Weights of a small transformer language model.
Size: vocabulary 8128, 6.19M parameters.
Architecture: RMSNorm before each block, no biases in attention or MLP, normalized queries and keys.
Training: 324M tokens, 4938 steps.
Each number is 128 + 24 x the weight over the matrix's rms, rounded and kept within 0 to 255. Layers, rows and columns count from 0. Numbers have three digits each.

# layer 9 MLP down (transposed), 448x160, rms 0.0757, rows 326-355, columns 0-159
136127136131123167105110093146164139135124154144126114113156151065114126135150115158152107146124129130141153157126128163066102153105147110130176159103092153131088132119150177133122117100162123141113121114130095129103159155118115118146105129118168127130119146145102104132104089156110186118103121095135144129152109145135120106131097085082157135116106120124104117131129108136126103135093091179088095119118100118156168131130115181126111108106115124152122102116144140148143105136086101
133138176105130111119127127104151130134117129180138088128111124100158091131087125129103105141108095156134123061106132139183172124102111116122134183102134141135110081125150153112160102126112110142135118149121137157168080156165130149155161177139135141133185107100082148129159177104092112071138139153149093125105149103158124109148185128112116169136110117131153170117137128108080124102152125174156140126123152130128134130131118129152105152132151134147116131166141153116128157108156120
109134098164118116135154139111139161140111106127118143147103104152118155110162108155155094101180146116093093180137114073173160138135136151110128156146127156134155117135119130123129136122125115132105120137114143136148083148147126110143140142089107132101152156147128135132085144137142131111111125143125149147127114123171110102156140127129134120118127096131137129133136176145140086125105134149062111099156095119110125137085142140110136123126141120172109106106134148129148141097134130
090136146130151075134126094120097135104146130129158130141108151176130106108127163120121087127136101100078099100137148083219131121101127158114078101140146162112120143115137112097102154121122163141074087142169159127096142131162088129118104125160143130098111145101118094104116142133111152110112129161124112155130098109111070092137101150125105105114125112173113097167139142131122134154121138145125100118100111129135167110107133101111121089111149117116093146112095138078146130122092118
128126148136121122144111120132118101131096120129120144108122154089108135067164119158087120142120137094172119100146141127188112096122122082136130118148153121125149142113165121129130148104151144153147143136142162174097135170127076131072139133138099135098117121105136096136133145123163123143181129124121147129135117130123126150150114120116113112137106107131143127192154160151160130117127085122127091139119095121146131124182137091154139110121179124140120109138135125116175159098130119
123147142067129096118142176144126126109121105105159133129068106136107137128141054171114118170109133098139112141147108122147130135164122138092155163105161107144152152146104109112128114116117133133113130093108106124134121112118152084140142118167121125115130135138131118076113194114123138147158090121124113108120109098126130075127141118114109118124112124109169141087116122118154102160118144146106132146115111153136109161113144149148120139128110140101130130143158118139136133092103133
104161135163109170109112121122112143084115118158099129116114126114145094102137126165142149140137130144130155117076103127072107124114158123102135133100108132156098146114101123128116170100072156130094103124141156112136162123077145100137140103121138116134147087131140096116120128136104094169114094137158124100095097158154115101121097166167123109152106095150174137099138172111175135129103101128117098115130129129157110151136126140145125127120115105100115161123118048170137137151135162
117123161128161114120126101133160105158125148187109133158134125166161128138161151158154167171088148140102134067112125126129124160111105111108115145148160094139139107167108131130139134106120145130135116121119108126104120144137165147139117097127135156116125099088097135121102129137167148086104148097128128112109119116136161126146129138097151105142117160142122153202095131132109143115107128126122142151109139124109160131161152144120147131088099098124148121113150100116091122117153127
141126125141138126125138188139121087124176131097140101129157132124116128111117132121145128071136091114123136158120135138205090185151121132130130130129138142099108113132154144138148131110097112152106110132149176129099136117128120128111141127109092107120131126137130127163111079090092134131100155112104158164148136171104131128138072130166139101129128125108139132100144137144123167118155103144095142136092126119130126131145144144132120148118122135136098142125139115087115126141120141
133117115106106146100108123127156140150102113122155138116136125176138155135113142153140120128105161110107150109087151116172142150125112126157116107121152155131139154140103125122111150129099157141159147163133137090115088125128115125114110076107126130184109137142117098131171096092106109098114163123130126130120126089137103106158093088121109087134126103156124158147129116137078151122135099128165120124135089122124137116107133179123132150134136062114103084121098145119151096154107110
166144112116126108122116119114119137104113136150087077160113153115170086138122093095167135139108134164134144118128136135105124108096127131138092106132137161124120144124082154089147109119146129143144135167121121159116086140140153135096114135144123162126094144134115148123164126110117155128149099081157116118144163085173137133131119135096155131149111127122133125107116131108111131156124126090134159099126112153123088135128124137136150134169123135074111110139113172141102156148127081
116165100128158071105104163104131115140049101114163149134102160138113114136147123114153128114093134113096145161139132113110106153115134098150171145122139144148130105112121134119126128123096137104102121108098110137106072129142178144137094139185141141117144114124113130147123138119133131142099148140123182133120146120153174147133153106095105112109132116200182149085156113115142121106195128152147126130129132138133151127135167132101145141128145119145104133172118129106124138122108145
095151166150123120099129149117150115135113112163121139129114115104122130109097125120123130126117135142122149112120115120103137088123131125106159073145152075136119140124081176123133142143088136114099146134136130089126153157115140149153097117120151142140155100086151101142158137117132186112111162103121124108150098127105147137121105108130164128154108130144150102117077075090133114153127155159158115118121157087100094127154114140132135090161148098107116116092109121113101127123135135
156115133141117108180134125153166116178108117149123131110138161111147158143133117137154113123100122162094135143119170109094119102111160156124140148152091145083141076119117178107127109100117158085144153107151128146183090167134115129131148159137154130128109147116107077124124191160120159141162109133151116135115161096111138097130107130142136119122086103092125122071123126102095132116104122159101118096167135108141103134054139085116150141104129186164153128139148118114109095143115151
086138128116100126179120112090144104171138151173191094130098126131129140079159153095122152122160127150123134193121142126123157133072139136129141085112127163112192121176088138142123120095099130145173167120136129106079086169117124129127105153080116118099137126091140120127169125120109120113171148146147166128180134093144139137167158105098139128135078110116055145158136146100120133120160102084149115140110141148116127139132124170138053125144106109168110086125122144149109124136145124
109100111124122102126155165120101119101125158108110128106074119159098115123118133084143155113115173110118137139156125144208123114118128174159131158118126098145114117108119147127105105118170136129123132119131144102122126112081079132131089122136127126116129112116096115108099132132158125130119148110126162122166142124127152114127192135108099105139134164115144129073135120149125123117127149143147117111154140158121090145112098089115135152154102105144127161151138147098113133158127125
137115164145175105164094161133109057121094168155145121133146174165124111119149125155131129108131137134121149117142135152066125112108133151101110153140138178125137133120161172142112139104155158116117074137086142144107142103127107132166104129167141155104139134115125104133167097133162127112116154137096121131154115137122123094105117124150138133128130086126147079125169151090150130125121139152129111094095112137080154162143144127117159086141143118146155137121143125135131097114119142
120123154094134097093117148137095154133141157125131103111116127100104158115102117146132123075142087135134121144123140115094117130136121082148126157135144138118133176088164120117125133115117127148137121149089132167126153138130151148160127126094094126120092134147135115119154137122128181115113122078184134189156104120154134085148146100087123126081110143137102093148133142133117105141116125128130108132135134120129128151085134158130087096114139116168125086067141157131103105193119117
101144122185132170140112147124134086108146141120108190145105101111154138133110122068106113127142126124100121147160077115149118103138098155108083137139098107123115124142162169094124133127152128097176099110175107147138151133125121140152110130119146144151129089122104111134124113105138183135133116141117114121112102094100124141086150169171157106110136112134157129131161123123174104119110123125121128146152107134119124188109117105179142096165114139059124117108134109099143113119105142
096147124093152150155135132124143188135087138100117112105147136107126171107133170144098112155138142157120122129132134092100120127144130123136137116140133127107110104116174094124136135156131119148093104110159136131130104078097129135083170115136097133119148127126162076160115091130163170104149123158144129132148119122131113127164141128140097113176166153084104115090140125126128102147091125160100151113122156161176126150127105125105151108103160138125130137144132110117115069113147176
136115130114106117068124161119147159145164071162176090105122140126132125115130158139143107142099130087149139151170163132046132131086134137103168134105096132109157127155102130119124141158130126112082143135167113104114106104144126151126099156145110132136114135109168110145097148142094086138174130114133111129113127125127103136079087118175138151115159129123146111129131092106113134139168138094131094163160115060129109133145112156090125137109157146140113153136165105110108088102122125
110119057160128149126084138180131098169125132111098112097143171146133137129118138121116109114141133103110134126113138142170118113123134173136112143102142120091125139097154138180156183128170093095124120111121175159097127179139109148106142121145126140135096051123162110143106131109106125150114150106145131100102104146112129075084137159121097160089180140121158146130154077140109188162180126128091125111089102186093138100159148172169169110107126165130119153140143113126101124135094127
137153111135094134121191114142153151099105119117131139135096141144109092129151137131124094101152099107127083117144083096133147116156087119143145130136117122191106120121116080156121191088118154155190125139154187110104134100113154142090088129123168104165120137109085116175082112098139135147117123176096168119143129133140154116133151108119135122120128158155154107208100167156091121123144124153105156116126129140123111138138122142118156117151168144146135166150128166153125152103146134
123139082132140171184150149134156150129148101175144112105134144113125112132113140125117139165123155129109130152120126099204136154129126175113137153154107116113142165152142147141100133126144090132151129105148138153163118122132103127154105124137114121111114097130161170112127095127120173159107108097117160124141136093125102151101098150164153137148126165154140145142121130122158165125144100079146128092134148173116044119135092128131124110178086145107152128173143157069119156135145119
131093072152130073121124091136133112121132148125146121120142119098072122161130105106129123102143111152142126100121159171156133160137164184130107143138133123126135100126153113125146112098118093192111112099143114082132078119128133108124167127148197132120168132101111121133124157108140121159109124167135115144149098170152140157144161132116137127134110139138121127129155125149128133153110126088118142096137106153125087154151086119145115118122129142116110133092069125143142105084085157
183161112173130130090098176160139141160113168124111116106088124130178122149116164124099120149131118132096122159113115116144131130130148151095151108152157127118106133181131134120137119146157141151127151110120140108131119146139107155132164151070127120126102112110160126125099104119144134096123120133115153162131107101133096155111162126096165083148091102116114155136109128125110119157107134122076160148107120117106139134157129138144112116149126114119116161134103126126155117132065080
144075114122111139114117107143117180122119139147110172120120124118121146138148142114148167174134138122104138149117119114181138149160177099098174102124095130141112114134157125170117142151118154140125132140108138125127120169142147136136128141089146121150163164124152150140093123128166117136144141141119135121122127152134100174110177124137166130127140111116135166109132135129126087107103145135160130138099160112123100113117142126111125156138114106180106130115153140122136115165127090
127141155142175105135146085127091093117135119130147092123124117112146108166137124119114061115155106179118119139138104109160164128156128123122125150169109118115163095130168129159148118120156142135117162105148116156099128128156135109160119076129128112141083145107118140104118095053117100157135128110055102124108109089129172107144125153102106147151148145117120156153114165097095122153114123127144149101112142115173087098109140157106107120124086160170122157159114137120097149103117133
102137156144145095108108149140116099179123162136116124098097130121134112143171101129142148131162138116124115133102115105223085141126121121122074114150129123154145093139101161137155114103137136107144152091094135109114158120103161146133148117151196142132148108091127176159100130080168107135119128132110129139113134163144128119105105150076147099141139151121138136125157144106144160122113152120148112151130137138176138123130105176144143088137101105149125090088126109101095152117122118
107124162101109121174132112107131159122157177121112098123129125149162131134125196135155114138142113154106104120085111152069085153134128128123113152159145116112113095107115101100141120165087145162144142168113103131115173104101148136114157130113137145149092153175123124138122139161086060091162120107151155109127139152143130130120148135120086153138143138074131140139104097122140102113150136179125107150153167120112169139143115196139141144082149169157098110115123110160124125114129143
# layer 9 MLP gate, 448x160, rms 0.0827, rows 327-355, columns 0-159
126147121149157123161135110133115128127140085084134131106137148163116130158139120135130144189108141125139105148132130124120115141130129077149122137117130095155159122138060130074147125174130165088129154113157111111198146143197162158139148096149107093106137149156129122091143113148132140106141154130086128145115161116104134125111090137085135120149118150073128118116153145058117143129129130094155121150087125127111148133144146114103152147142089133122101106122132122120101113114126087
114181117138125118148107150131122109155100085105137133146129109115178126126164095128130106097177125125087122155132106121143125120130141122115141144132116144117145118137123121143126150126154113126164124136122138155144111162134115128103122157122112137099146131130167128142113153118132147187128104148062104149147142150126107132137138113128188117110117127134120115128141094133114115119108188121100128112099116135166115097129128095115131094125133160170150148145141088113102090110148111
136104167106169121125163131119135158111073151116139131124130088166146127092094139148137133138105147116118126122122095130095160103112129133111114127167140114138122093118082107146092113108120128120150097126112130140137095141117101121096111094140136124095082112116105081121148095142137148127167149100088155090104135138150112103115122119115110153155136085061114124126172121138160118079123136136116128080154153139112121129138129147128148156148136089145130158164134163144123131162146094
103138140122135131142099145146122134154140117135070131098117068154122123127182148125083112095089145145177167114156108093118112134125124129137147117104132108139080099137108147122117123143170144168101152091131079135127119172123129089131127167110111125113116117121143147121107101094114091164106110127142145132156105165117135108164125117098172119175121129126107077102131113125154145126140185116134131099143139153102164103118124147142176119150098146114136135131114121148123123114095133
141114158126144159119102151118130125133120072145111137105091140157081132113094120144129109121126172134118120155130136161134137144119096150134119146105113139134144127122145160117113148131169137154119097134115123134132104125149078142162126113126162170137177136141114133144138104119127118117130118114108105163147109092153119146122105110131166115146122145169079133139138103135141131103142156157120151115122155139122182126152162102144151144169147142130141139126095117136137134086160117
145145173120107107104144135123120149139159137168130157108111131103121138194120078136143153146157102096135149156116102156125122127127129139133113164139135111097101096164124127147125099114077081096087114174143116118113109157201093140103157161114145158135078099167131082181122126173110116138101114100173104106133143155095135132109106146135141117133141122110132119099124161106109128110148109118092144140142146103178117119158142143132165116129115158151122106136169103122119165135111145
120154113134121105155098148122155115126127113173152119113137139121147113121161132112098122132120128156137142145099129143110137117122116135133139161137116097123098102142125104116106135119119121104140113085130108121162098117125149099148091141069145170107123146135111150141163114154165132111097145140154124150122137128115137133110106110110133080158117121153087137153098116146128147104114116133126098131177121083158127165133117102126113164169119127103196154124134104134109103110078131
150158154135120125159162140128108175104096120125110145093135153126156106142130101131081128182163165138131115102143156100113158142113178116120135152136115106139140127142114111116124128125139114124117132098101068109116134141131113129140131111146096152079143137141143161107118100139162115127135108111145136092115140111119147107180138183088133133141143111125119126156128074126144115136133174136130138098129128143117125138188143116117123141187140140121149157144108121151111149106152132
118120137133113122140162102137132149118103131137092143126087122117134105107141155117101107153120110101159094141105101121166108118111099109109132158143101161168100138114125101088128136104131117133126140116092145149134163143144143112109107107154108115119167082110183139175123142148114132134131146069172111124147147110150142131138124127113162142138147152118140137118105145107107105122188134128076101148133123170122141141128127113099120102102163078104129171147111146167148150095119164
146118110091139100107170137137083126127105168127093152127108164114170130118131090136101136110130150131122141155115104143136113103134141131108117120168168132114123118134105137111132113140170157094110100126149110158156123122199127115080109106156176116095137117211095134136123111178151174140152100098150122146160127079153121118129101177131165108142106093079129137116122089126050130172132142136112127135110093143126067153142119135145142141135131138067126179127121142143116117108144121
133132111090149121125098174125140089114160156154148143109099120105150096137150102116100117161146128100140129136123103131135141107145134135096103123091116110136118131091097131148124093160120155115133147115140190092148147124140164120150093153122158141094114113134093095124115106122099133113125153145095134107157143115133151129159125167096134105110126128142117166091166122128121146146162104127142139099175128125146140148137124185126156161091101164116128133127159125176126106152080147
158133134095136151072146134141110172141101139103144128092179171154161142129117106093150136175077149114134151170128092096103115116138121169131124165133137137139148143089103128119127111098146145129146148084095132143107114096125135142102108135098129131082107130157118082106115139164146122148146083120123112137081178126139104142138067131115135167108122133091134115073145143135141136092157158107075123120130169115151154103125182111163116134091110133095137137103146137102176112125147025
141083134097139104112155152109105150121127138114133133064157110146159098125104155093103079094131139102144159118167131128120077121132175143114093144133140133176127099061119138108143127112128162109111136132142089196143117132120149148138068106091137103142126135147109109087091130084084090143138160113168107145125127122130120119138079137111124114108111119142121130124147111109119128120142111148139120131151107086117110097093146135125104177095124158162120129116155152149106129117101126
134087143102159162107196108140163138123103103088097127128102093138131102129148120116173121139142092116165160140094116098125133087155129132126110125136127098141180104111095107152129121086089141154102133165090114125115142084121117092077138111121151111142100135084164121113133100143162142118164139107100094147173088165092104145144126089135106176160141107103149077134121144118154120128104147178068117143117122162162130106166119159125112121128136143122136118153174093138132159121145141
138106122135135117122075136138130151155107117138148144149089151132143156133091141125120115130109165088150126116136142116110145140120110135129150130140119113103119143134105140137110100124142114158129136048165191148115140112128051146057127117106134141120111122116172094152113120126134181136129165147109124094128093135119179090104091139144111153161122182145123126134097132099108161091118136122126129148124134171120109145079140123140113123154099108124112140144125135131129137138109137
100093140146134111151127171165103148177146134141117114116112113133131108102111102115123131180194147117076154108103121118151137153147127086140135119118116089101137076125132111131146162119096129144127137124117139117123151107147144113140137110118130166144136141103137084155126115142121141112169197100099159180164144115088084176109129126115145152127118137159164126112139139088141108080140089131135077138076114126173120131135165136141138110123072127140110145118134127144130164123180106
169101116107098141177125129146091148090170125105130151169123122147141130094128151164148108107175066137155133120130116159115083114148162130104110073105103140143109081120144090150160109123104155153147181102101133107131156099130117136140103134120129178119111137097137112113119145157166126131134144156129124123125167145095116091135102121151087142123134120103126138176156121102128172123138129117137145154150088146142083097160112135132103133095091134143113131124165117157098112133106094
086138134113150116171180116080120143098133156114128118105172126101116119138088121138121130115130113132185151162093136163156103142142173165128116118131162128119135106133131122147174143125112127128105118148107131146126145157138122154131126129121096139130099116107129144100131087136116180124135141132139113138100148173095176130087080175117160149104129123151139147154138141156136110152128126156127149176119136144142129130152102153112083137133105148128135172140201075144123130123127144
105105110138153127122109147154168154116144158121133132115118125063134152123129156135117128120132140163141162130114122134122083136112144113111104107121145142130181130151111132176161122116105109171128121130077105112137143125117109128117176094137101147118162100127144118105148065145117131130123120111137124112147111154144130121133115158129124115172097130091099119082149137110143152127137147135135144148121143127149106125100084115137101124108169152092150142084165114105129128108107122
132102146107117139142130168136161128118116100137125116092148161109169121139117175145156151119107131139137128142120141105105166107108114128129120148108111131141128153099102093159090112122126171168098114130133128111144125116152141100136107137115138065091137071129160166122116138124149098156106150119154136133124147134184106132062113123141130136151169128085133133113149153126155140124142111124097137099153124109082083192130092128054166128123156091118137129127143097152112128084076137
165164138114123106092123130096106102114139162131098160119121101141076164119139148152158103187090120114152119106073160109039128145110129152128154119134117141139102116116132109145098151130147124154158119141154149149180121077121125122105131131123146133089096176132135124141166121143149104119132113167099165113087148115112059132099165087158107085129136114118122126134118088117094145103138119097142139142126138135133122169123124116141101158151085111128100173158151143166125065129080124
123083122132136155138124118124132151127102121123122136129109099099080127113128129113134090169101155134148185160122122104123146122190194105102158112137138157135121148103093138129138089137148083117077137118102124073097125125140156116160059132138122181122092110094104170096085098103112102151129120119093135156161141124134156118104138138105161138101163141129131077128140127127146161114102134117109117147141171082094150153099145109146098126120146148111157142126120117144158134070131111
121128112142122084146123118115126117132116147173120132160167132105126143144170143146100128118158106168144145151116142185140158139112071122162121139081160122167139135124165106128160105174113137127096087198111097100081158108128173130150131137137160144168107141117083099152117151158084166084119107139158115137120148115108121102151099126119119105110140082089130134093127107110105074111147161193142120140152135092129126121121109135160220165047156122156162096088167105124121109103141162
138103157079151138135126129153117139172093137103152125121149070106122118116141162136107122182126102101112165155107126071121114100131131089125093155144125076123144140135091148155131181118114137141132099167134134150149140147132116157167111118108112150088101137093110110130135070162155117142126139098136128112119120112095126138109121110116145137128124132087153156118133117124099121123085126105158095170125079129076149117167110130139125122162133064139179120132114148125159163176128175
109122119113114133148114143154117174143101116161134202121136132144134176141166134149117145155128150158134136139126144135131106139107122110110106112146124153104136158124107147094101159104084152155119167096143159124096111097116153137122137109116098104089101111142155107107085121124127127136140095128140124116118136190113147141105165138128126158112109081118172110141115110134098119123121152124107135155123153114145139132154132086090122149155124123107123159107127158180153146137109093
125143122133151131114091152109140144115070133125096168123108124144145101112099130139120113135117132124140147154131190147145102148113140100170131071107125160124120094129170141113153113138136140140145125129169138115121186123166131095115098135131121135109141130090102163125141137118163182087097121131126119105141139092111148135120116127120180154152098162110131126124149140110091124128182146091180147139142136154144104127124082156170118108125108148119097120143177142093104130082160163
110167142078107139141097146130120101145115134109098094103118130119140092134164114122130148115118105138172106144108126132097098104146137143114161145132099094131075134117135160112184110130138120152099151141104095105147103125141153076148110124074102122118136143107090131126108139146148080151098126170135131132102118141146136137127107135145139139117146118146102173149165136139131155111167150149152132093130114108173153148099076146138117164123117119135133108127115150137103072141132139
134119113121131128123172123173128138164118107113142101142154102117122182131092160116130116140162085138127139148120127173114155115129096099139136118110151102156111178137118051085113156160101069098109109163123085115130103145141169113154138112137115117115129106119135142157146172147098158116126118097134132121139142110144135194142122164134137100170145115086139086104093107078126118134106158185107123108112126130136111080134133148136153131144155113135148116102171063117094115122168093
111093145149137085178110104137140152080102095156118144163133074143149099162125149137134101114078127128108132051146134178098107096132170131112144103126129121086115123110137150164134091109124120100153123113149122130080148159156106108120122134129169127115136114083103142138108090111144112139118122130154158163129077136169106128127117137113097151116108118136138125085122117142077068182131089138162153199140144102108116161111154114116129113132138128107152146097140121091114146109102128
# layer 9 MLP up, 448x160, rms 0.0858, rows 327-355, columns 0-159
136132145136124144100144121184110120122098158146151136136114157100115164129118131148154146115098154096138149137186155068115107125187114122095123125110087084116173112141135111173147103112162148106136091118114145122158155157168118123129091127110127105153126145145141154106107119152117129095118115131055150130148112099122107168108122122138126107128159161142108138118160107148143122140146101142062118087112082145150128149136154077137144155110131155110143108149126138125111145123072153
146112165122109151092142115142102096131139112098126126098139133107163140151125126144115109167126102095137138111087150136100047131157152130136132136119105155137101152129140114111151155110090146087140116109107143109118138130145138128115123148100122119118116134101148111119128093128118133141138102119132093113141115136088131129101120150100151114109132146131135144147121104105083145110138136104158135116101130116190154057134110125099100164130119165091133140152119111147117116138113124
102144147091179150125114123115143120141120106094150129140120133152161149079104148120148117092125081112103108068151135150138165124089134129131132110150098135101095060141133111101101107119099098164175105151097138057130131120084106116116157129133168102108116163093122080124149146160124151107141113117107137137098108154108138128112097130100111156130133137090103184144135163132151157135129127126146175109173143116166147171102131116119145131102151125132116132137128139155152103089150106
110138161111143151105170110096106139123158124111117102137130151160164163133117148116158127118138142104102149141090141147096124144148131119152159118109140168129133107107078130171078144106139137105102150173140109122129112141153120152135122174102156123141151128163112120142115133140166130082117132118152123121155134159150107138107122086111049138139143118145160146140122133136158126138121100084118120127135151106123103142120114094087154120125136113156129143113120147169100127141120159
121128113139119151139130097132132166152130151095113110144149116126149148151133117104119136095151129131129138117130140112151164117064116114142126078129134141131103111155123159138142131172094114152125115132135144137116150187112164124157145121099157135147164116127109116144127091108135103136111162133131117138117146153129133181119134134109163116146102144124143133128132134118142144102135139094141097102154134142129140121135153141152108099113129123155102104119106147052093142109132109
144116128101114133130175155142126149125139112094060114159128120142127138165167118087148074118119120130143091102118141134118099162131100165159095107187160120132154124103153092132107143100145160111119160106135133124096139142169150108122137111126143092148114140113130133131126148155128186118117105100112114163164132162124121139108173084128151150131151122097099111156099120119141148140141106130121140148132128123127176163086149112145134168152180137130121119125132158126116137138190146
088140159103123101123133116124146153113125124130088107077142115125085121126108134125150121095137139116119134143138141164102156130126128139130154185120118125114136115084143114130095126148108095144113137128135137145128149119136164130105169130139129101117130185145109093148139135145102120168127110135129116128102136163159094136142147080124119097106139106106146149120093132115131099158125123160144137142182105114130136141131090113142102131190132146142130137130139114201124096202111126
089162123129137154133154116123168154134114098124104149127122129177120130168092150153138151139121146136123101077119169077129158100127137126134128137119133123110165127155128103111092163060169120138132132071133101083138121131122161122116111127145141146096128138112136170127114144143145146109120143121111086135140147125120166100140103165123068103091172108151124116102108129141136146148133161130141137125147099095115103133180106107146123166158181106131133111139156121141139148125140149
111154103119123114138125144142114110138137129162143126129114090129151136133144155110155163113175132128113115139135138114106132132136127143134114146158077072146116151108081143125105148133137148117113114096118128162130180124110133116115113136135132117099104132106135169127091102153150130109136159135111131122120118128117131130172113155147151122087141149143098133123129098120127126131132137136126130138129188128146123191141125125118128165161140132097165146152144106126090092117117133
110091130135107154135127149174151125116135101102127179139156150156146126140156154104112156156170137115077114146090144134130139145126112147122147146101096102118139099120152105106100123119134141135140130107111136106100101158091082128147147109146118100125125109084142124132108128121109098110102167122132161115112114140147150126145146146119097132096120150136134135106128114131099103137148130162125065114128138097125135138124137090127113140153166072192172120162127101125108143175140139
107127154121128183133122131093133136110127159151130095128117151141134127135131105124181180153188133119151107092166139132092141116166135103076155136155133162130128096114139124127115162153128100078134100096104153097145104125111129139175139147116096112158127162063148166129141136074103116140126154146102098158117139114134132131157132123145124090133130134155113125149102137152129115108113117128108076154132100144129099118132122141166104158160173143132163127088128097117139102137118164
142128074113088116140103141102137113094149120116134123138115111152154116132106131113127155102105113141140109163101129123128118097126185116124122112076084151151134122133124142125100145096105132133111138121176110101118124147089154139156150179124117111105173077165114151114115144140126137103085124177108133159130105097149142115133182100119115161099135137137115144090147137149137125190188140096170155126125126096131113133116148153117105113117132147148133115157134111184117092166109118
142141084132118176142109136135096154112152104114176163112092129119141105131092096141143131143142096094090134177125139144131136125137089137155127183145103180151157164118068137125145106126111100128063137134104144128123121102133087112111148125123134104175102111108134154123162089114163133163109114107090105113108161167103123145127141136100130086107169128137072121105130146151142139129125147126131114115117153126168175111105174142120087094118134090125129088117144110125158080140128072
096125096119137127151127069107118111101147173085107124124129190164152132114102113168134083091109112111113090185132167109120169122125110157138136120163095138115156083123163116108094136104156175099145153123136103095116136173108108099161136144106098097083152113139168106103148157139134098112140114106173114127148092135157087147116121145123144140135148175079151140099161162112140114135111131105154155155082135203126138148133129204065154112163153126151163116144108097153109125137087140
185107114116135118116096117165100132111109139102114138180111128142109121102135162135122113082149145135079119131172100091132095157128160118107108107163160126135147181119139156112146123168107125116131124113156150099104147170146137125099125146150139111101159111083116131112128127164131142147100134139107145130125115164098118128139107145125111127174125154123131136094119094140125118128077167120181158137156115129117111143123149141144124095133078162142126142083126096103108136108130111
146137109097129094151134116131181135100110137102134106127159090120141121139130124095128137128044132115123106152113137096144121119113108132156162128109120135115126153145155100154125088107146143127095107125143116169192088128116152144139131155123127159112111163147107139144089131145119118130143115150180150150097148107123137087107133159157118116093082118133111147144107133127125117160126107095147129113132156142132147116129115144130141138154178135145135124152152190151155118133082190
138107122131145091119131098065146119145119132091131101095088115140135112130106127140095151169081121119087078112084102117103105177119099135077126123110132145155143098135106144125138118111087134124114151159173110130153085144149131110116106154130133113112149128117117154123094122140156104114113141072118145127114138133132125162139137123168142102143128105183135140152096148137136159118109091106153118114106140097109132126110133118108125109125147101100096114139123137146153121161075099
098153149125148098146126182147124173126129117137125136117129110115113099071127152112110109114168137088122130137113113142137106150177085110103099166142134106102127145144100111119152108135127110147106068130136118088151117138133145133115149131124104110128143161142152123123152153128076127149136116138153101141123122161174125137118116117099137130120105152145124138132099155139094106139170146150108104160149104165164133117117123090117118125140201131108132131092123165113098142132110079
165126113084096140098198117113108099117091105114129125113124123153151125131144106147137122100130143091081103135116125145140157121097103149139183125099119091120141104130113120103090115135150126117145120150186123129095116154175086159131143150150111055133172142174127146130131194212121109091136141123103096061118148113121110143085123092100124180148174110147162126117138117131120133135111137115154121115133098121113123140144145138116146129174089123097114125137112130098091144108172164
131135100146139104109132167098079104144115187110081159123114155179132175124115155131151122134163110162123164126122148138131139112134151128095139145140169161065152129171131150100148137125128126124151172072100148120097133146109129173158096104100095147158144145161164130141147102087133108138114112155098137077091161118107121105176145139139075115133138123121121172112123111118112110110116142098142125129119096125089132109120121111138135127115102143126178153116148179100151133127151141
109169154119113103093093147071131105124135111123126154102111085110114122111119115115120119106136129061165116094048078084135149090136139108052130150092120158165129132119109161156135122180130117129103104123139137094142156105143118060158125108140175089109144140120057157164139105130089116145131086121115128089150126122120104144101143118141126075138138137121140094081151121125107142153138117118156087135115116141152109119121088141142083080106140099116052105109067143142154075139141144
091109157128172146094163137113104121128114114119125143157120161130147088112134148123139090130119116130105138119129131115123173150164134154141129111094149142099107116136181112138127102096120132119112127164121145113167146069127086133176105135178162133107086096140113148118147096111114146132124174131118125132135135124176134150103092155143112125101160090161135092122134123110138149125083135127105120126100113097050097129161111113161138127108173129128119073133126173109154150139152122
148110156134112118110162135115103124130119112126116157163152149143118109139114128148131129126121124155135171116123114155114136104091137079136150099107135150144131116096107103119123130134108137147134107159130113099102128141117144125073128101119120159124122113099120080119143122129117120131128134129162122150120116133186125104123144150127112132105099105131111109114137199140107074095118142153136109124081121067118117110124128137149156151109132096125156113119150137137127112123137085
095087120151137109146109086152120131163116177172108134148160097159140134066116165100117159152148130169154117094097138122125157146117118122112146117145110141120186085127083114139157138114111131103114156158170140104129125125112118086086147122174097104103059122093114151101141112179122139103167152149140139103145117119131121091148166131099117091151103112109155176121105114130178124150114107145168114117108135148137113104154150131117142132157146103163141098152109135117134133144071092
110150130116160124111101092111126128146128106095159151131080114139135144117113108142172119139109138148109110139139119135119107111149150115174173115156148142171148133152094107122129103134127128143147152122144100097133095118127130170089162154111153147179128177108141123141140148111132105135121143118162157098115097139140154108097108098139113123127095111136122143159142131056100148123147104101155142151142119090124137140176114143140157103132135133114108098121104113166171143083131135
084103148147158087137137076130155135123149136095140115096095120128107110141130115186095099146096121100174137119152130153133088122130141095165108132109149118129151160169163142117177118120109094135153133136110095123129110122154109136125130119121115120145128124116132132125108161128119143140136124126143130114105155123138126136135152128112114128128119130129151110144196157136139143165170084099140097110146085180133171134145095143157122133130163152125118102116120099159132119085116124
105104150096145107121144136134092110120093163149107099129135158097149183185106105075077124117179137133120096122085074101116129093087138107098141120131088138106118138130122089129150139125134130129110117120129106118136124155121130188161147133133123091154120141118149135097145094129111147181114119145124136153112112136122149155104157122122132102161146083127099095118105101117153102144086156138138094154144175098119112113132132133117148096139136127115149115127112099158113117140125139
113097106145125137162132152158175120093123083110159138138164155144149133133129157124123141119091133137105174122094137169113167140094089148143150110148101128113141126085108112158118165145158141105116117137115100128088144123126110065156158159109128127135087133109137142118096106146124138136114152109126157086139098109112146148139129129135145151139144145148153100115139141167139124119163158171134129089100094143092132138101154121108138133104153137119133131161161143106130185091189095
095124132144165114114087120112132115143161150101169132159113124070097140136167135145127131108119142136103148128107057165124127106131144161147133155139139131115095118121101137128118126123115131147124156090121132131124096171178195147119124097100121140136136121107106104096141112149156147190129105143167150130127112132139118142139125088137148135096105104103124143097123137088075095117118119116139159088140116124155096121121107140155134114137132097118151113078098092125104128181127109